{"activation": "geglu", "norm": "rmsnorm", "positions": "rope", "rope_fraction": 1.0, "qk_norm": false, "extras": ["capped logits"], "init": "normal", "init_std_o": 0.00258, "init_std_up": 0.0146, "grad_clip": 1.0, "decay_fraction": 0.918, "final_lr_fraction": 0.0, "seq_len": 1024, "train_tokens": 485400000, "steps": 7657}
Each number is 500 + 50 x the weight over its row's rms, rounded and kept within 0 to 999. Layers, rows and columns count from 0. Numbers have three digits each. The size before them is the row's rms in percent of the matrix's.

# layer 5 attention key, 448x448, rms 0.0209, rows 403-431, columns 112-223
092:529529488549535520520498505453564539518560546510555454441469546513455529561434495483458445527475482540425496501489484458567538560555587505527504517550496571502510520541498449505363461544493580447476474546495488411450494451517552520533495504501425478527516579527506429538393571456561517516586574406516490506397549542517459501531412527446
111:481529480481529461440492521441445422624451588452480452462455462379529566528537408552430427458487482644564506529490474513467518430477523420511506570469442476553470488580539422468490498509420521371432442492371531461396540472466377501493544466450426445474572491570604412523581508486490426470528502491472502562520461565464448604446502551576
107:535550488521527593409507564582552591416489486521483482489499453483492643545557485457384484454421404482561501443469433470425565369540482503447479500482531477574536519553530451482548465574430565448440498471440511410451477575447477477533451504413503411566513585399527493447504553514461472504455449434574498483476469545496481577447435499574
107:496498538482576571506513480511570584419451480487503579498485551531524508418455505535510477592469485393593550452524502471443444503519498531494638562460559449457474417482473506510571459484494488497543533548523493541486521481492380534415499556487549440422473499480453491422638530482534520468507456574521477471645410499428525517456515500472
095:577487525450543477549423575459504497420450415556434536518403498526434564445538495581481435518504498419514473494480578592487341520612478526456589446422515536500449586501511559470539600510556480482498522557529515511550525533513445511419431475556621529564494439561524491445522519548494597492547506563542477578535514492408495463512585429524
103:492558529491375435615462555470536471435456487519460463505450544568427473523507546465497444475512560545532534531500528528446477527518469497464518537455511436573490575574573497442541457485448501491510453541417472536551533426450471471496404521508461505555507462532557489512459454551548496481529544458594550502517493627481524525526526561480
098:576507440547563556512553455477405468528477519457399545421584486486471492476512424598466465419398435516430512445485501543460435368516450514433450456496445397549558546552577482544561554537432473522507562429482534467592558587521481466513496547509627500519354490489485521518511467541443513405422441479517592556442475544545428481483445558493
102:498505487486500485531595555472515483467539499467423465476479564474473570461561566537555462504457519366507490486572471528616459416542501546493425500502495578487595424661623503584451484546465493481483529395544497520516476507548531446526452489548473514547524527517467537444516487487536482451512505476490517509431507505517491572518497548547
105:534504513453517521523498488484533647479518543447604439573498540539549542528440607403371480464532454443450548518458484431442492475566474422491476489519450444477605474519574549492498518530437533452534509443445430510386579537522540436466479516484484522451422454473501467513467381549439564511403467401525471411583580500530481540492558481456
105:482518548494487430552481598406458407516527529604458421525398503461445553608557463547512493453542516545552518490382460610465514421435423506561433476473491520578504611482530512482494587457463528406439487483515579580520512505460446553472554455496496540511563403528531455460538422554588551538543519541532492546501562467507485514476565460596
103:542471430574477521498534560579502515577472539538470437447472537413443655504554509553476501442467492535432523554455546568556516459536464470445427409486504517685505483449614513486474506513516546535444508482487583488523586574585624487522551535559543543541545423505474501504443453550558571502461451538529486428515555512479493453496498522540
098:526497523520542522478530503516501514501431513487390497407538517452474515526444550378493442438453458510465462511453469548500415540528499479477472476554494651492543526562616556464513544417433548541468521468426555418447584605519705567464506551559502517468450572533469381488570505516506462456513483449471536547439484471470483514515502561515
112:450521513559487467514431474462486500471619481419471521532536492499412517445521565520492488493468544504635437495520447480552507479513509462477373508511508565450519512572520559496380431420552427523498458488518518549490465498557527518491483571540550486448541499503520524502393542566443425540585497478508561458498484450492482420585501482520
092:511495576471511496495603570458558519470462416565502458493618522501498443536423463559501525530605541503409488446533587584519525443495436477605467507533435495532499492455495545446558556454444478545444491504567525467469464496602576441562521509524526451502519453422508471541474537474461441534453476517563489407486453519491453532606510563556
087:508538482489544453550528507526366452556512434544536468473557510486455541490510434561589475400499449463514541544520537528495481401591505523410545361465559461427577600474510460474484442476569577485535519543503523524482557544473496576442526576536469529530564532510413592481474471459538497494521548426510510546456567498450550536459510397411
082:502540432569490424503583548484358466526465518502552473488555518514438497530459488521509568411466486531523533478522478448421496447545506544372561429482623454465560532523493465508522501436520585452539444520503517487459553545421484575510486555527510579540562484561404550466480443488521538497522500519460578553462578514461541507477527443371
092:468494536417500534462409503507559557471497500375449505476480553467461510463540569440415452515522433488520536406502479505550527575465517507578434586515384556587487419540500469505533504584459442543519555468533527522518512502502455407466494376447552420379446525491559382533456521601469430566471453523441474459563483557483419506551472471597
099:532447445504497499526534501481469436565549543541575430518582450463475524452559472511613519425533492520508492450460537512481507385593531551394570417502577470499576575504543550558453512428592538457487487505459509529482551557481551536435502602548487548586587494487445584460540494468495482495461522474451436581484613470514570439495525428499
090:477499437569566574467556512496488473494490586429482502454522587541508457545440507448477520479563468589457500480501418392455533487479536461440479471578622455541541452550516392495445488567403566438473419448460463435460586502480506555594540464525548634584505564422470496505536482454489546519573515492417503524429513572566434482462483531404
107:593484513469441439483454496504489521529500419444469446556522389508525560445562541458446458475574472464459470465466566495493521535470560548556469551438351549520495542436477601457593564527529473586584522537517472527571458480508507445433446467408507492440388526473538421477433504564480520514456442517514506488528545581521421465507557431510
088:518518550428504496455440496473558499454450520384459479529468509517463467525400544452373519489554495523525497508546506447522500571462459478559445578472392520542461292507380561524477527483452403516547436502524404502510471469516543415503477453432548509454449527489618408500437470542473516503510479525512503427511504597454486497529489569451
075:514530483542428467556569497391455426521554574569455469561453448443495505501579457505596468497531504486464477523474453512526544488552502504437510434473589510457551910480566461535531491458523577510473524537484527510542529525468466541538535602482457525518544474508437593519569477483538493522533540415468520553434469485527563533502485488499
072:513526460518503478548506449514453503574546542568547484508535451448525566478513448539570483464438562460470480549464532519430546417645477530393538483439526422489526914457513497500487527517544543435479514517510497506511597522443448495437519620525442506457537480533443648475529479467529492499477514460528496533554555445521534528539507440533
079:422440482548492454570489470476438428457521497447539484564512439566497448522433506477521513495442487535504445571506507522501421507560558505445596526465538457397474683486450463500553553468570494492536508592530473503569485414476456513409495486473477464422535498437511569541519521456558504510414486495534533584468498468505539517453529511490
092:434496485488516479626513539519541482532515426530447475457547523436504572525518584539613529503493467525561448539495525535549566544569530579400630473508565499460516592522559562607408359557617519524575489550569502554529534540531530519447513534531446518489539442609489591426492480458632518481472448512532412430481508500474558454511485489536
110:497429512571536530467512514532538511634503568469507450492442493408477511556571556610485526379538572638558619415445609462511549445516518427442442468521499476567485409475513511441577499543456488538580396409547514519558514505523502459581604558493525524569521469475539468518493505444459520439514468533503502462501491624463452515494428522482
059:492517514478381487610542584413544427399495482563517457617537470533488494523503486553537439468518593442447481534590475469454595588614599439445567459524582534475468714492553521575525472530523531531487403534563455564578514442497582534553469534452506557568491522542516473459490509494585464514523470454595520467519539491486586468493505563468
104:462535527536426505563467522489512434545528499431442434559550456539507492563462550449496393535464422511487442613494515547486488540491559489524523549567534532453486565567481549482492488528562510572542473563470451495482532323498586570455546497492385449444567444425460529530505452530548533613465542473531515503480493610537500474526468586527
110:527519496442554400549456497463472518475500429565473504561482516549512480442518457570599519503525494436546410571544558522485451510533504454513582500509468446359426568484496538478512488502502468471520507500413480537408469418460338531514490503559528499501401468612514594516536599515508480466554555473603497500521560455421508495487603526557
# layer 5 attention query, 448x448, rms 0.0213, rows 404-432, columns 112-223
111:369542503515455435539561525557531411554491487617457551534457503446453473479514510409588520547470488364521528566486531519536551577479438540406507481549544529523443507506471449465487472510541496461597452467534556524476516500464427493451521447640413472514470497517502466465441442542459502532572533539541464433413500534499566552606626492492
109:494595502533526481531525570441503518549503503485494486500467537490519574563585519560555471476515451474479586488501441555511544591433529500564555595578562516477443516552519482494454375384522493469425445497501624483510489450539534543542549531538509544521485508542455513548521403524503530545553473511498449478444553541456555487633519489474
104:492460588505478464408501542545450532492543497626513408521448444569510566581485462572454469454434490529534500516489417491417406614549444385595501511593458487515471490534605489522493468454522451521397531520534574462486562458494497534496547544525519499514516452493459417575493402481529501512413461587521586637456559477450547440409537516463
098:514451538501458505451539554490498547460453445678469512467503505581555493556530536583385423462523580574401546466535484556388484535450542353465554500585494651497467484499540475503566544527557449516471428510576564464465567496535479561522538511501519482587493519469436411541543499521474499529463478542566556502486548479540475502518499523534
102:507474535448506464492581533463559466522456515605487545570481594456547495438512549460515485481455605466460558544593502588511559472465541464416521491510492570482496510481400470509478510563531546470542361448550499451435537478516437560489488482541532494503445511492587496498437501513578603495548533485508513448580493481545601539531530512454
101:462568469527477464480672509541537507518536463424505411478562522465533600567490506542577472472352551523511489473516514487611465538476517574410534622507501534541543522516472520482524495501507506528540511498471526541583497526471580571480473515520384445549574562511414586553447487417493487541517471453436658547491495496505430519593441594462
100:509542536521478601559536513467483550524566485592563497540620501527434524537510495534509601588514426456440492507433555464504508552426517562468539553480461462480587516554433494532454412493494438572586429581510511502531473407494569536526569539469467493490551530497394547541472450553463432562483451459545573520455439505527473472530530538560
100:547487556497559451550586491549512538593489614493421526434442481456459493448448382487583507510395548491458505428466549481408426458574454515578478540427542505469461498471509529480471554483446457533536462522457405517469525583481466458424483573545465411498540560388535444447446423462562489440441542528478487484460446617427503544522436535495
105:406529463424432541475600548632541562372528439583560528512554545564579445451468543545499524455590507462409508533496531579465509503571493514467455506506501538557551500486442448538532531609579446472546448525562518514423477563453414511503415487513528525562596540459403496446495488536508420503526446432521465394448540436456549484483545447409
106:439528454597485563503452626385529575538497468545508460470482503611606522542444457583582477429431564527520448496526550487523489514502491507468494541511471512440483502501404520507428472584508487511478494576494533504518519551547563541536477555515569439569506600462438558486513548655464452522463499416577486540515537511518467470528413511551
097:472484552537429571488533604473567486466554526497462512487513484492503482437550518557498500556366546542459489511433485507521532445528533507488486522495550492484541509444505424449502435559449419517515584596479518514494498551473599445481514584524446463574595595460414477429535444506434451551468555446446505483475442566472561536481453594494
110:537480535443459486609574483476560458462455565477481490442664527581443388522447439446498518553608487475478481511494460461503566522495550609534533476498552467484471503587461599436462482501442450618496450519466430476522466444488548484456495463436545560489564487483424642445548501526496418581465453468493498539474430454510396525559491470621
103:555518472472461512507600523532517465534497519362485480481584493510502468499439560495499561527563481625445526462493506466535521564583528496553465570382500544484479458595422511501547516517455557492478505458576384475569480529503513411546436450512500463520533448545578454476422523531525442575535463538461440474395625471559509534467547545539
081:516530478468538456548496514496456455515511374567536572514461482539536521411561445506525455475488483467537423553483574535465535511499478481493482457560475556477503545370516595511475533458557425495449571456385580497451434474463487543451509486547485477498406530489432603503556497484406505373414531485463522469582393544430500461519473533522
086:545546568551601516475427412515481476537546482569469408512377463511426456489561499433601427451424509445485478473398507498454425484507527428553519480555503456415445589502587533489444465523476498531472558559439573517504505493569493455478555575493509541496523596524468575450535445528552533449430639404539567578474428544467501513549483491486
094:468459459487402487504569619463547527500442513437490540474557511434566509636451530593433539503545464566461540550546479513483558497481476532418462456494586515537572446523447507502573468545481561485479421497478417500513551567449592501552500500506511540583533493521523504518485488519493478489583394537446510448412554458505565434461440535469
101:480557535532566481488501435509474533414588560515541512394405457547450445508571420551521544515418525440517456475376554480446495490431493404588516557527483404427468585586571397463473460412450469519504583529470614464457460520546558528503571614525511538451542527547444494531468506418476523507479521484542520566506385468474466489557502503517
086:462525545517523539561462490569515513445523549435476473413499458436476507450510471497488469493522530532471491593402523550466529416524555550479531423498550445459508567524564475388538425470510664576545493589522410563489576574447521538450471531530453485483510568450515464514507491517539413507536522413604496461409561402548458479551431499450
092:545486462507434472435499528456502508497450463529511510534427558464556472620512518559530548457436546444554487486597512487447495541493403409483491540459515539553489455442477504556503577460453400448429564434511591504493503479561556564490553492432516530549507392562549551475480520497535551462489524623466536521576449585490611549418472488472
081:567484422487538457462477544532568418560437432578529560567573592475562522507541548404498495486501549513512530432606459509505501550506446439455504504504524565658488423430431551533519563544525473518431412446473577495548477456575440532521502516480503497499459442557554621487425541516547569484483536571462508544566476594493564599457511517472
079:482508561511463524490415535557456516527475528465509491503399516559406511431407517446468516542520427475473518583396553520447557469490590495506487492476455444428449601464571518494441490505555481523540545436476478487466526531544519479431583501547478479527480529446532425460432438457438501436522562473516588479437568494514483460557537478521
084:541510557523449496434427455548378574529491479545459502471372418482481508494461474463620516482467398477419517479465501384455485507486467569490473574464442444418460574489618498499540488435452466533540562490506476494458498509442535512450603478606442460532431484459509391433579424434489489466449523450514537532467474496522452467573491472597
098:606523611484538517561440362466462457510423527559499453490438489480421478409510456439514415585480548481463580521494480505450449423492523487467430480479453505468466524520531510447504538590512413528557442532473438395495471500488459426448484457465564459447400531497594452444540480548433559456445510531520556478503468543598380534558431405584
102:492445473461493609449406530509456562552519590527504397470553463591485538535503502537507510531525414568470484464483558475537532535494487602509495484442421478481509518556563502486410496578487439601519501558543499481501479501461559512512506470525484472516493501397529415487460484534440486571329447490478539552507494516553465444463505480537
104:516557483512515504495571546499529501595459524567526551461495442544463518481565508583617532429498446467546462496532614527521364555562447560551518502485563518459445486415432553516395551465509527495537534493432527535540427479576594556529461581479552512488522538492469575449537519607459532512516470495533437549541447569535509473467442430522
089:589541571500493489541519501473430544529506533551530461471382535483469529459514519496521491553473505454394545514532506586402556455488432486527395484491459506466499563461556413565461447525489513586527510491512480511402525540527510438422591444450534486498490531444504491455522502521585567492505538515510567592488530450532475517553514452550
104:464442575525507461480439493512459543497492510421452515488437547415472459456456533448543455511470513426486522487561445541455575440522490418449425492478401454497503489536584524518433515537504521441514589605502434489508512506574514463453431466459579487499537557483474540468420447522403540534522499425511506551393559483464507501532460524515
104:349498509447579488492510525506483453487437549655404546477590588462436574466499458478462399515474541461479456475507485533562437495520479480482592481517460532466533482550637403477423480583470425525641455510512539475480567483519388518578549429502450464451569510468428467582540407433447524507413465482570500505472357473504499543452563559488
087:538454532470448454379497432482480519499557512398578464558464551534493555483511575506479477547542465547485516555505539501515497491437546441548432542488454527463551494603502555472557524444490554559515529490504442575488464510546538491471517455523423469466539455454553488452415544489465465464594498418465511502494570435472421499520476581606